Weights of a small GPT-style language model, trained from scratch on English Wikipedia: width 128, rotary positions.
Each number is 500 + 25 x the weight over its row's rms, rounded and kept within 0 to 999. Layers, rows and columns count from 0. Numbers have three digits each. The size before them is the row's rms in percent of the matrix's.

# down: layer 4 MLP down (transposed), 320x128, rms 0.303, rows 76-106, columns 0-63
# gate: layer 4 MLP gate, 320x128, rms 0.279, rows 77-107, columns 0-63
# up: layer 4 MLP up, 320x128, rms 0.272, rows 77-107, columns 0-63
down76 110:521546509505537520515420536517505557487508484540448536510462489496508496518521503490491495479498490523507498529502524496477534502548495483488503479472523503507461493530509539516530470515500500
gate77 085:515478459525527506515554524504484453522509493538491484510525485483503475553485485498517519536494513533533535510508504536488498477487494508449463485509478482497506500455483466478444526477504499
up77 091:533476504524436492523528490493489510520502488545472507500510481505478527516519503476536483496472514497502526513516540473500509516467500489450516491488449489523509514495448503482475511478495511
down77 086:494525502470516486518481540506561479505539506475528493533500488468487500509507474514485509540462491468479521506454522487532498457519498536532500530468504456423513505512517505497520480486474548
gate78 092:479536514466470525466490476463497468456527514510494535499511515477458539485484529517485536485505525487484482489502470516509457572426492494507522459481525461470510482504498531502474487519530490
up78 088:457520470511516524492494536469489459488519473481488503492504509488512551469514543547536532422498454493506492495495512540509478485488482509460521491520520513447499491478515505497468460556513467
down78 093:499475492524534496455482500500552505529497527501479535484514490506456508523510470480491520460478489545497506515491483461485537519504543499495482496485499512477476461502532502506516495507532500
gate79 097:473522500508497468507515472472485457461453522464536486481513524444463515512490465521507484503497487465506499486533454511497485495454532479507503528511535475472502475476502496472479527497445509
up79 104:539497506498481521542479454493479515473489480525501487476534459499532552450535491510513476509518519517488499462514515498493484514507531466484510507481469477473474429518433496502489490505481497
down79 105:495508546482537532480527468501491492500459492496487456488555457518517525512531510509507471467494536518534490469494527502448496499497468474509447507518490470459495523504524490505498517479509476
gate80 095:498472504510519512513560487488485501503498516524476514464502505510456490500508522462494511499491504519479516529489484543511453450490494502517527496553459474528491584527474522506532499516524476
up80 096:539508501475480475506513471457461521428501450468503532497523503511485461520510495505478502487514554510451538547481487524526508485455508532486521477499460548515507534511487503489472496530524517
down80 097:518529527461484519503484495479477547483485446467491512504501503495484503471491488526465504452484493508485452488470542488517491472496538489520486511503477464508473520520478503509540511520492495
gate81 121:496499497534507491479499513488536483529489501470492501493495489491495475499503472535508469513503529513501486466493484537503531530489502520496518510524493531489462524512474523546481499484448550
up81 123:487510484464465492535518497482484499496542545506460459449487505517533484481525512464500570485487451477547454486507479466501462475523511509524488462483515527518508461505498477474503512512538442
down81 103:470528512504491483492479536482459548509542466483512491479479509524519502522475526531481516520511519493448464474496513492529485472486471463493533497490495517483474465481485499475541510527481522
gate82 099:515439472513483509515536477509519498468509511473532466510511493508521472486524501507464508488526544535503519485489492502510543509526521493486506491504501457496501508497485489477539514541452517
up82 098:486551529498508538484471482454492526458533491518459547508514479510543506468472493529528522502496487508509515520492479464486453500502486455502476518506554488466494477496451498538535499488504505
down82 105:460502529490465505462511502516472508517540475513495525486486500472514545483491492516477496534517466459487533495488511548488486444516491525481499489523513500490533541475516528544521471522511504
gate83 081:481488538538501491461543481484497500588544542515492462494563470504456459482485498474484493516489491497494498494512519487495507513534518502512546514492543490512506487516485469506489501486518497
up83 098:521482510514513502533468498484503470529550531536457529492499499494553469509492505506514491536509509500542445506463473528500490490470538510492521470529519498463539518537499459520480466510525489
down83 100:499463486520521520496522516456511512519488534482483432517524512543474469509478518456492451483509494497487507523514451501539550489507444484513485472496534470498470469515509520467512485483532468
gate84 094:503506456471489505455525528493519486532485556479473500506528497506495469511506483473508467483525478511503493529503544504502472436519507516528508498478522505512528530527518479493517461481518509
up84 088:533477515459477486470518523523495494499498502500508442502518461522499464483466483507505482518479486499496467446476511495506493473514487467503494465476493537541489490529529488497496505515537532
down84 092:503502499480540485512512480549539484505488509465480490446536501519503517524502462540489507524450529501508514479468492544477467554527434502519496527475506510518538479495491501530506502541483455
gate85 107:556470521514544515469460497530513501498525509503464510471546471490482495454514494479490485475488568478508476491535540485532491498513458447512503504523459438472471509527511528516451495483484538
up85 105:483494496460469525471548514515468448494536521506498458477521467499458521536468512457463525497491487514532516424546492460502474495529538470495462497481499498506470515496459455484496469486498454
down85 098:562496530555511477511493498480476532502487522498507545488496498502546476466487517474475495498499531479474446491483504472532545514459448492483467498528477516468455504533484491519484504545508543
gate86 104:455494531538469488535501490508542511510462438495509508466483501497468502518499502490466499496476494535526459517499484499490500492511556500511478511486507523465493547544514516506481501500503548
up86 086:478498517463477518535510491501534509508440496503541492529526501436539497530492481483506510508501511485506497536494469490485543513484527462504522472485487524473523516505491535509495547564535501
down86 097:502469474505492484502499493519491474508456494548545487498515494511482535496507516443522466522474475522433507530449521457504487498504506537472482499501466509485509553516492499461475493526522514
gate87 094:501457491500510461454486488489468495504516557512526532463542498493466474520482542530460529523524516480492473517491464514525551503515510500485508446457520518549513480508525474493522496525522504
up87 094:472496497537474513549544501487488457501482518523489488540452509511509458519510514485504496529523505479521483483506515475531503458457499505509536502509500486492492525451469574525486444510516481
down87 101:486498521485486521455535502542510539511524510504513511539517552480499525491552543462536523528458511484497484496468472467507503488527433491540495510515492496528514516497459495490501505464491554
gate88 097:510479517530496501518514482523514448495526450504503533510516500490513534538464526503501533483488515480446514499524516483502486521500510520484545538494503481511497542511574537487453535509502526
up88 100:473501522452501460440472470480468502463477491519493492512499465507472541467524474489509513511508481467557513483481458519468494472488483509519496467496546506480474498506503491508531487535550504
down88 098:501513473481509489494502541496511499563541462491504475489468512496550474484509519510508463484493482493461509454507445497491514469483468520515527510494480490467547483509496484504521460492488464
gate89 094:476502511482443455504537493518539486486500508515522488502526492538539488528507469515543499504530500506511531477540527475539509471475531472511513509456532500484483526512531536493500507514529490
up89 097:508463499556558531437527478488501494547527503513501483507526474512471492507554521506480499551526503480497534490488457481492470498509483527519522529495479477527533539469476447488497480462475521
down89 099:499496484529538493518455540508493526510525515502467528475459526465460489465487490508467476506517487485492526524538526525479501487499522542576509510499528548496488488498438457512493533487468466
gate90 100:501536493519507513499502522513484504489533493507520502533502489478497506505487479539525533492434499509455486528522507513512483529512459486535485475507500487506530510498495512517529482515487508
up90 090:521507492531495478537496490476491486522476538517521545507529517512485512470523488509485529508492493508486500465509547490483501517495569500502461481452498479502475452536483535517518543544482519
down90 099:498529479496502471493510500465519459486496533502535565505522464523463498488495493477492488485467547486530474479534505491495489476512529513525481495495510463500549458500480539499509501539521517
gate91 093:518485511445511507559527501492523529496544519495465455486471519474519514516494531525466523491456517494500516520517502486438481504576506513488503513496492494512500495577508509492476509457548495
up91 090:538521472473553527559511470540507486493493522477517477530491568507515459532507513507518487533481520495537512519496478470498488490524471504516515524490486507503498522542508500559540512481454522
down91 099:462455495512526506488490545486507513454506526507521544479488518514491511512514490495494513479515538468471485432506492530534484487443490538487485481495528492489556493476510455507490469500502485
gate92 098:478497523481519475485527470522539499536568525535504537490533492549552532501478514482513501531492510548522518462507470505525520473493470479495520534487488522480483501518518482527494471430483512
up92 099:462523509498497497491541462475503526457502498468492491487533485511532519493511541446480501494523518489512531510520485477442513479524556478524516479500461465510515485492458457486514493495466524
down92 099:500530492531480504553506547492495539454477504517502511445501477505473535511481459533514483508509515488512505531501506461473508552532485499516510461484480533532519522489498510487539488468472490
gate93 087:522514526472448511483499501489463533494508493511446482467497500530466465522463491493474519479503507475542518475519485524541528499570508509498491479502500518491538539487511487516474529510507477
up93 080:487461466464550530480459524530534483503475515525514505539527491496480552475517521512522487537528490539441517511476485490464470493466507503489547545487520516513492456494503528473502522516466540
down93 092:492490535451426454494482505460485513543494536480492497548467491512523528496498536542532541529552513492480501492492476515527504484470510499487492537496530511497519511492493499482481505518520496
gate94 096:559514507498472510490528479490513494555514466493507482470495473541517467507450526464495516516511522484522524485512475467506514485472486479501481492534473535500506477513469528524510483506502545
up94 101:481481500559498524488530501429511517484489527498478486510485501496526521471487533454496522497474497466487487513498450538489541454534533453514526501516463475497553486468506519489543548513505475
down94 097:504472486525520527516518491508481453459513517471501482522476477510490464494447542480456517524516496500481479463510472508513483445504505505535488504483524466502523519486438521535520529544489494
gate95 095:475497521530485478491497453505497500496511486436507514477512534533493534508497517501551478451526492529473501506500524521545512493511499486463481508540521510501537487486496520478515481453502515
up95 087:458530532509494492497493496480455544469507510497492493463468531498506471512497491530532556466471469511462466511511517528528484503497509540467498525488509508505513504454512493491496498465483487
down95 094:492494511492496485500511491518465492508508519468527510489493563529505533529483547543520467522548538509449497472527485503530456485465506481493482486485497462489491487511502487459516518453526445
gate96 104:466484478495472508504493495500499483531485479494480476497573497503505507493505545509539472512551469526468481487543482498490514476559518567501524516503479516521517519490528513518469509465514502
up96 108:511468509498455460498499501446517469536490530477496536503511507478498499483492492533488478520486487486505499490471484489547483541499446453480499492479506508494497521528475529470524490521481519
down96 112:484528494465511528482486494511537538526471501492517502522488501462440475502489540474497489490519497468541508510529484480502540509456447510472489514485548484476493478488451493497511503503485494
gate97 104:511500505534500495518494512481512514516481542492477507492480452513479495517470482442546508484467441521491481462533490513480496507470520538467493487549509526526496482523499515521452489517521493
up97 096:486483471490470514496438501511482556506526556500538532454485479494522497519458495466496508518481461511488504481513479449509525467477494520522488460521510523519519547509477511508501515500517499
down97 097:474468509481477518498488503518493539498528508506474498497492518507572503490505474509499476474529508477497498475496510485463502501515477480524499491493480506537493565493520490510556531500508467
gate98 105:510507514462493481478486487460473474503494485562466480493535504476500494521519513510476505513501475558481497490487493513522553515515551513501494515493536465504473497494547499514501526508528496
up98 105:522527511516495489504491538560528522535475491453510526544482482518479522506482501483508508482485524492485481456516527513495502503543516510500476526498518495521499444547489529513482513508488509
down98 110:515437471482526496498529505472540494468522546549514510513499445487469476469505546511531516500500489489527473478510514470459494478490464508502496462501489484513533476496526477511502476465505502
gate99 107:488503447482490530488480455475520454500488464508481466468513483500515507460497456484519518531494526523484543507530516484452470495519515463483481459518482544486491478477484522541524519508459535
up99 103:474459487485541527468473493495528550526511480513479484520499454482509481499481503490503506545494471530544495540533480539477481549511478507541561498460526514493497534507505513527496519463490491
down99 104:513477458462509467540499467495483454497496474506553516497525484507497530517499494499545475511481513547468533488500450525520514525504476502485486507537461473459441536474490496455526502535521473
gate100 102:555495504499508542510518482491507524488491465546466521468495515518512488491490546479467507511521508480479450500529501473485518534543506520491484483499469465493440465453476544511497509472486484
up100 096:500496465488484457490462484528461500485508529511516506499484476493499472479507538553503497500481486534461547481523535497501550502462527523528472505493512471518503495488554515522519505510572502
down100 092:487492464494531509524492464488484506482538536485453492495534506485464488484473484506469463512535504479457529485479499554471474536505506481538514484490552522486511556485499489490484479473523483
gate101 102:484456476467516514529551501506495511482488508511489524510471530448517511468496481497505497494491484519514511489503453550509504516501507491508497475483554486503528526531500503558500460531507510
up101 091:512518524502483502495536490463504483499485505432479494451462511458539508524495453501488494476528517472508482528496529508480436510474482453452475478489501509510497509490483497499487520487482497
down101 098:508489540497466493465503474531482523560518473512489499469518490471572490467520509548501525522468493500518519469506475555540496510475537454434514475506483478480503467477508506494466474500501485
gate102 101:501531502524464542510490474493478509539475559526547506514508513492531482484527507506493538509513481511498487523505486477489482479493462455512522489520492473496525502533461512499493491492527484
up102 107:472507493523522504501503546500511468477486494515557532469449522502503539521504519466488522505480519476532471451540504533489535459484520460497557528479541484489522477481518499467500508521504506
down102 103:500462529506549501521487535460514434508504487541488507520487495545529517539507525509476527498512498486521504492518464504489530489517495519499526489510506499528531501487516540509478513482494509
gate103 086:524492500466510464500522477552518475515494511517475493495522478498497482545513447489485513550531511501517542512488568535494483503486507507510524517501495509502522504537533498484450460497535498
up103 080:472492500446496515477462500448499485476484467507506515496506503537538531488502594508484510470475514477487490538517505517488540502550546528514521482456526459470504489482498488491510539493489440
down103 088:524480476504481499505539490502494529499487560515477475480462515501500460490488505478509499464476496471477487477542483518485515443551521507495508506568467492519478494454465503493538488503491502
gate104 099:473484499485490492518525470512518492481468447516519537534494495468499487496455502500505505502537487488453495530514492513489527455539514507558499533508477464500462479473531525529502508523523540
up104 097:509488496530496482473510458535494488525504502480531509542476508471514542512481507477479498486474508489479525504526521516482473476554470521478484491469513485498477469480496490489496516475497494
down104 098:498518519537483479509512508476493519487483439531507502485487533477499526531507527509549464487513494471525495479456531548520523505515514512508482506544452479552458495512465522478472486515511480
gate105 091:521482527498562503506507457491515528517486501505450499468503545448523479502487469479502556484483515496483532489524496531466509503483526454497518464495504528540508495544506514537496505525471501
up105 085:518516477481503522522506516504502543513497473471469501474522576504534495487540539509547466508513504487514486514537496531474473499446487483542519546512527519512488480519491549506499535508504505
down105 089:455512480532456513480516511543518501504521491523517453516524484531538510482449518468560474531485508500518500495489532503572472518493443526484504521522507478505513475508533458470529492497530482
gate106 097:509485505542455497516481509541463487500441477506519522513506511508523480493500452488511564479534494512477484514497549491512530489471491483516540492521528491541530456490484540556456521535466457
up106 088:485486497477561525476527542462481486513490523540532534479521495490528542495472497508489544523460527530528529521490515494471434494564483503498492517472509510504461489522508479519519521506490471
down106 097:474511501475470482496514483522525468501507514500448497500513448508468516520518517506502502490504494482490535494494494533520460522507492496470505536509491491499453480532486491471508511505491523
gate107 111:488471520524494500515495492512478463473534559539491542489562513452500472524495526518498466487508513508456468560526522513463505528480490501490510466505507532505513546515493487516519497495492521
up107 108:466488478524466502492495495510517546521497487457468549485507568489513491507517447469537494459510512457484482527479503483504511480525509519507489527470487518494497500486504496503470492511544516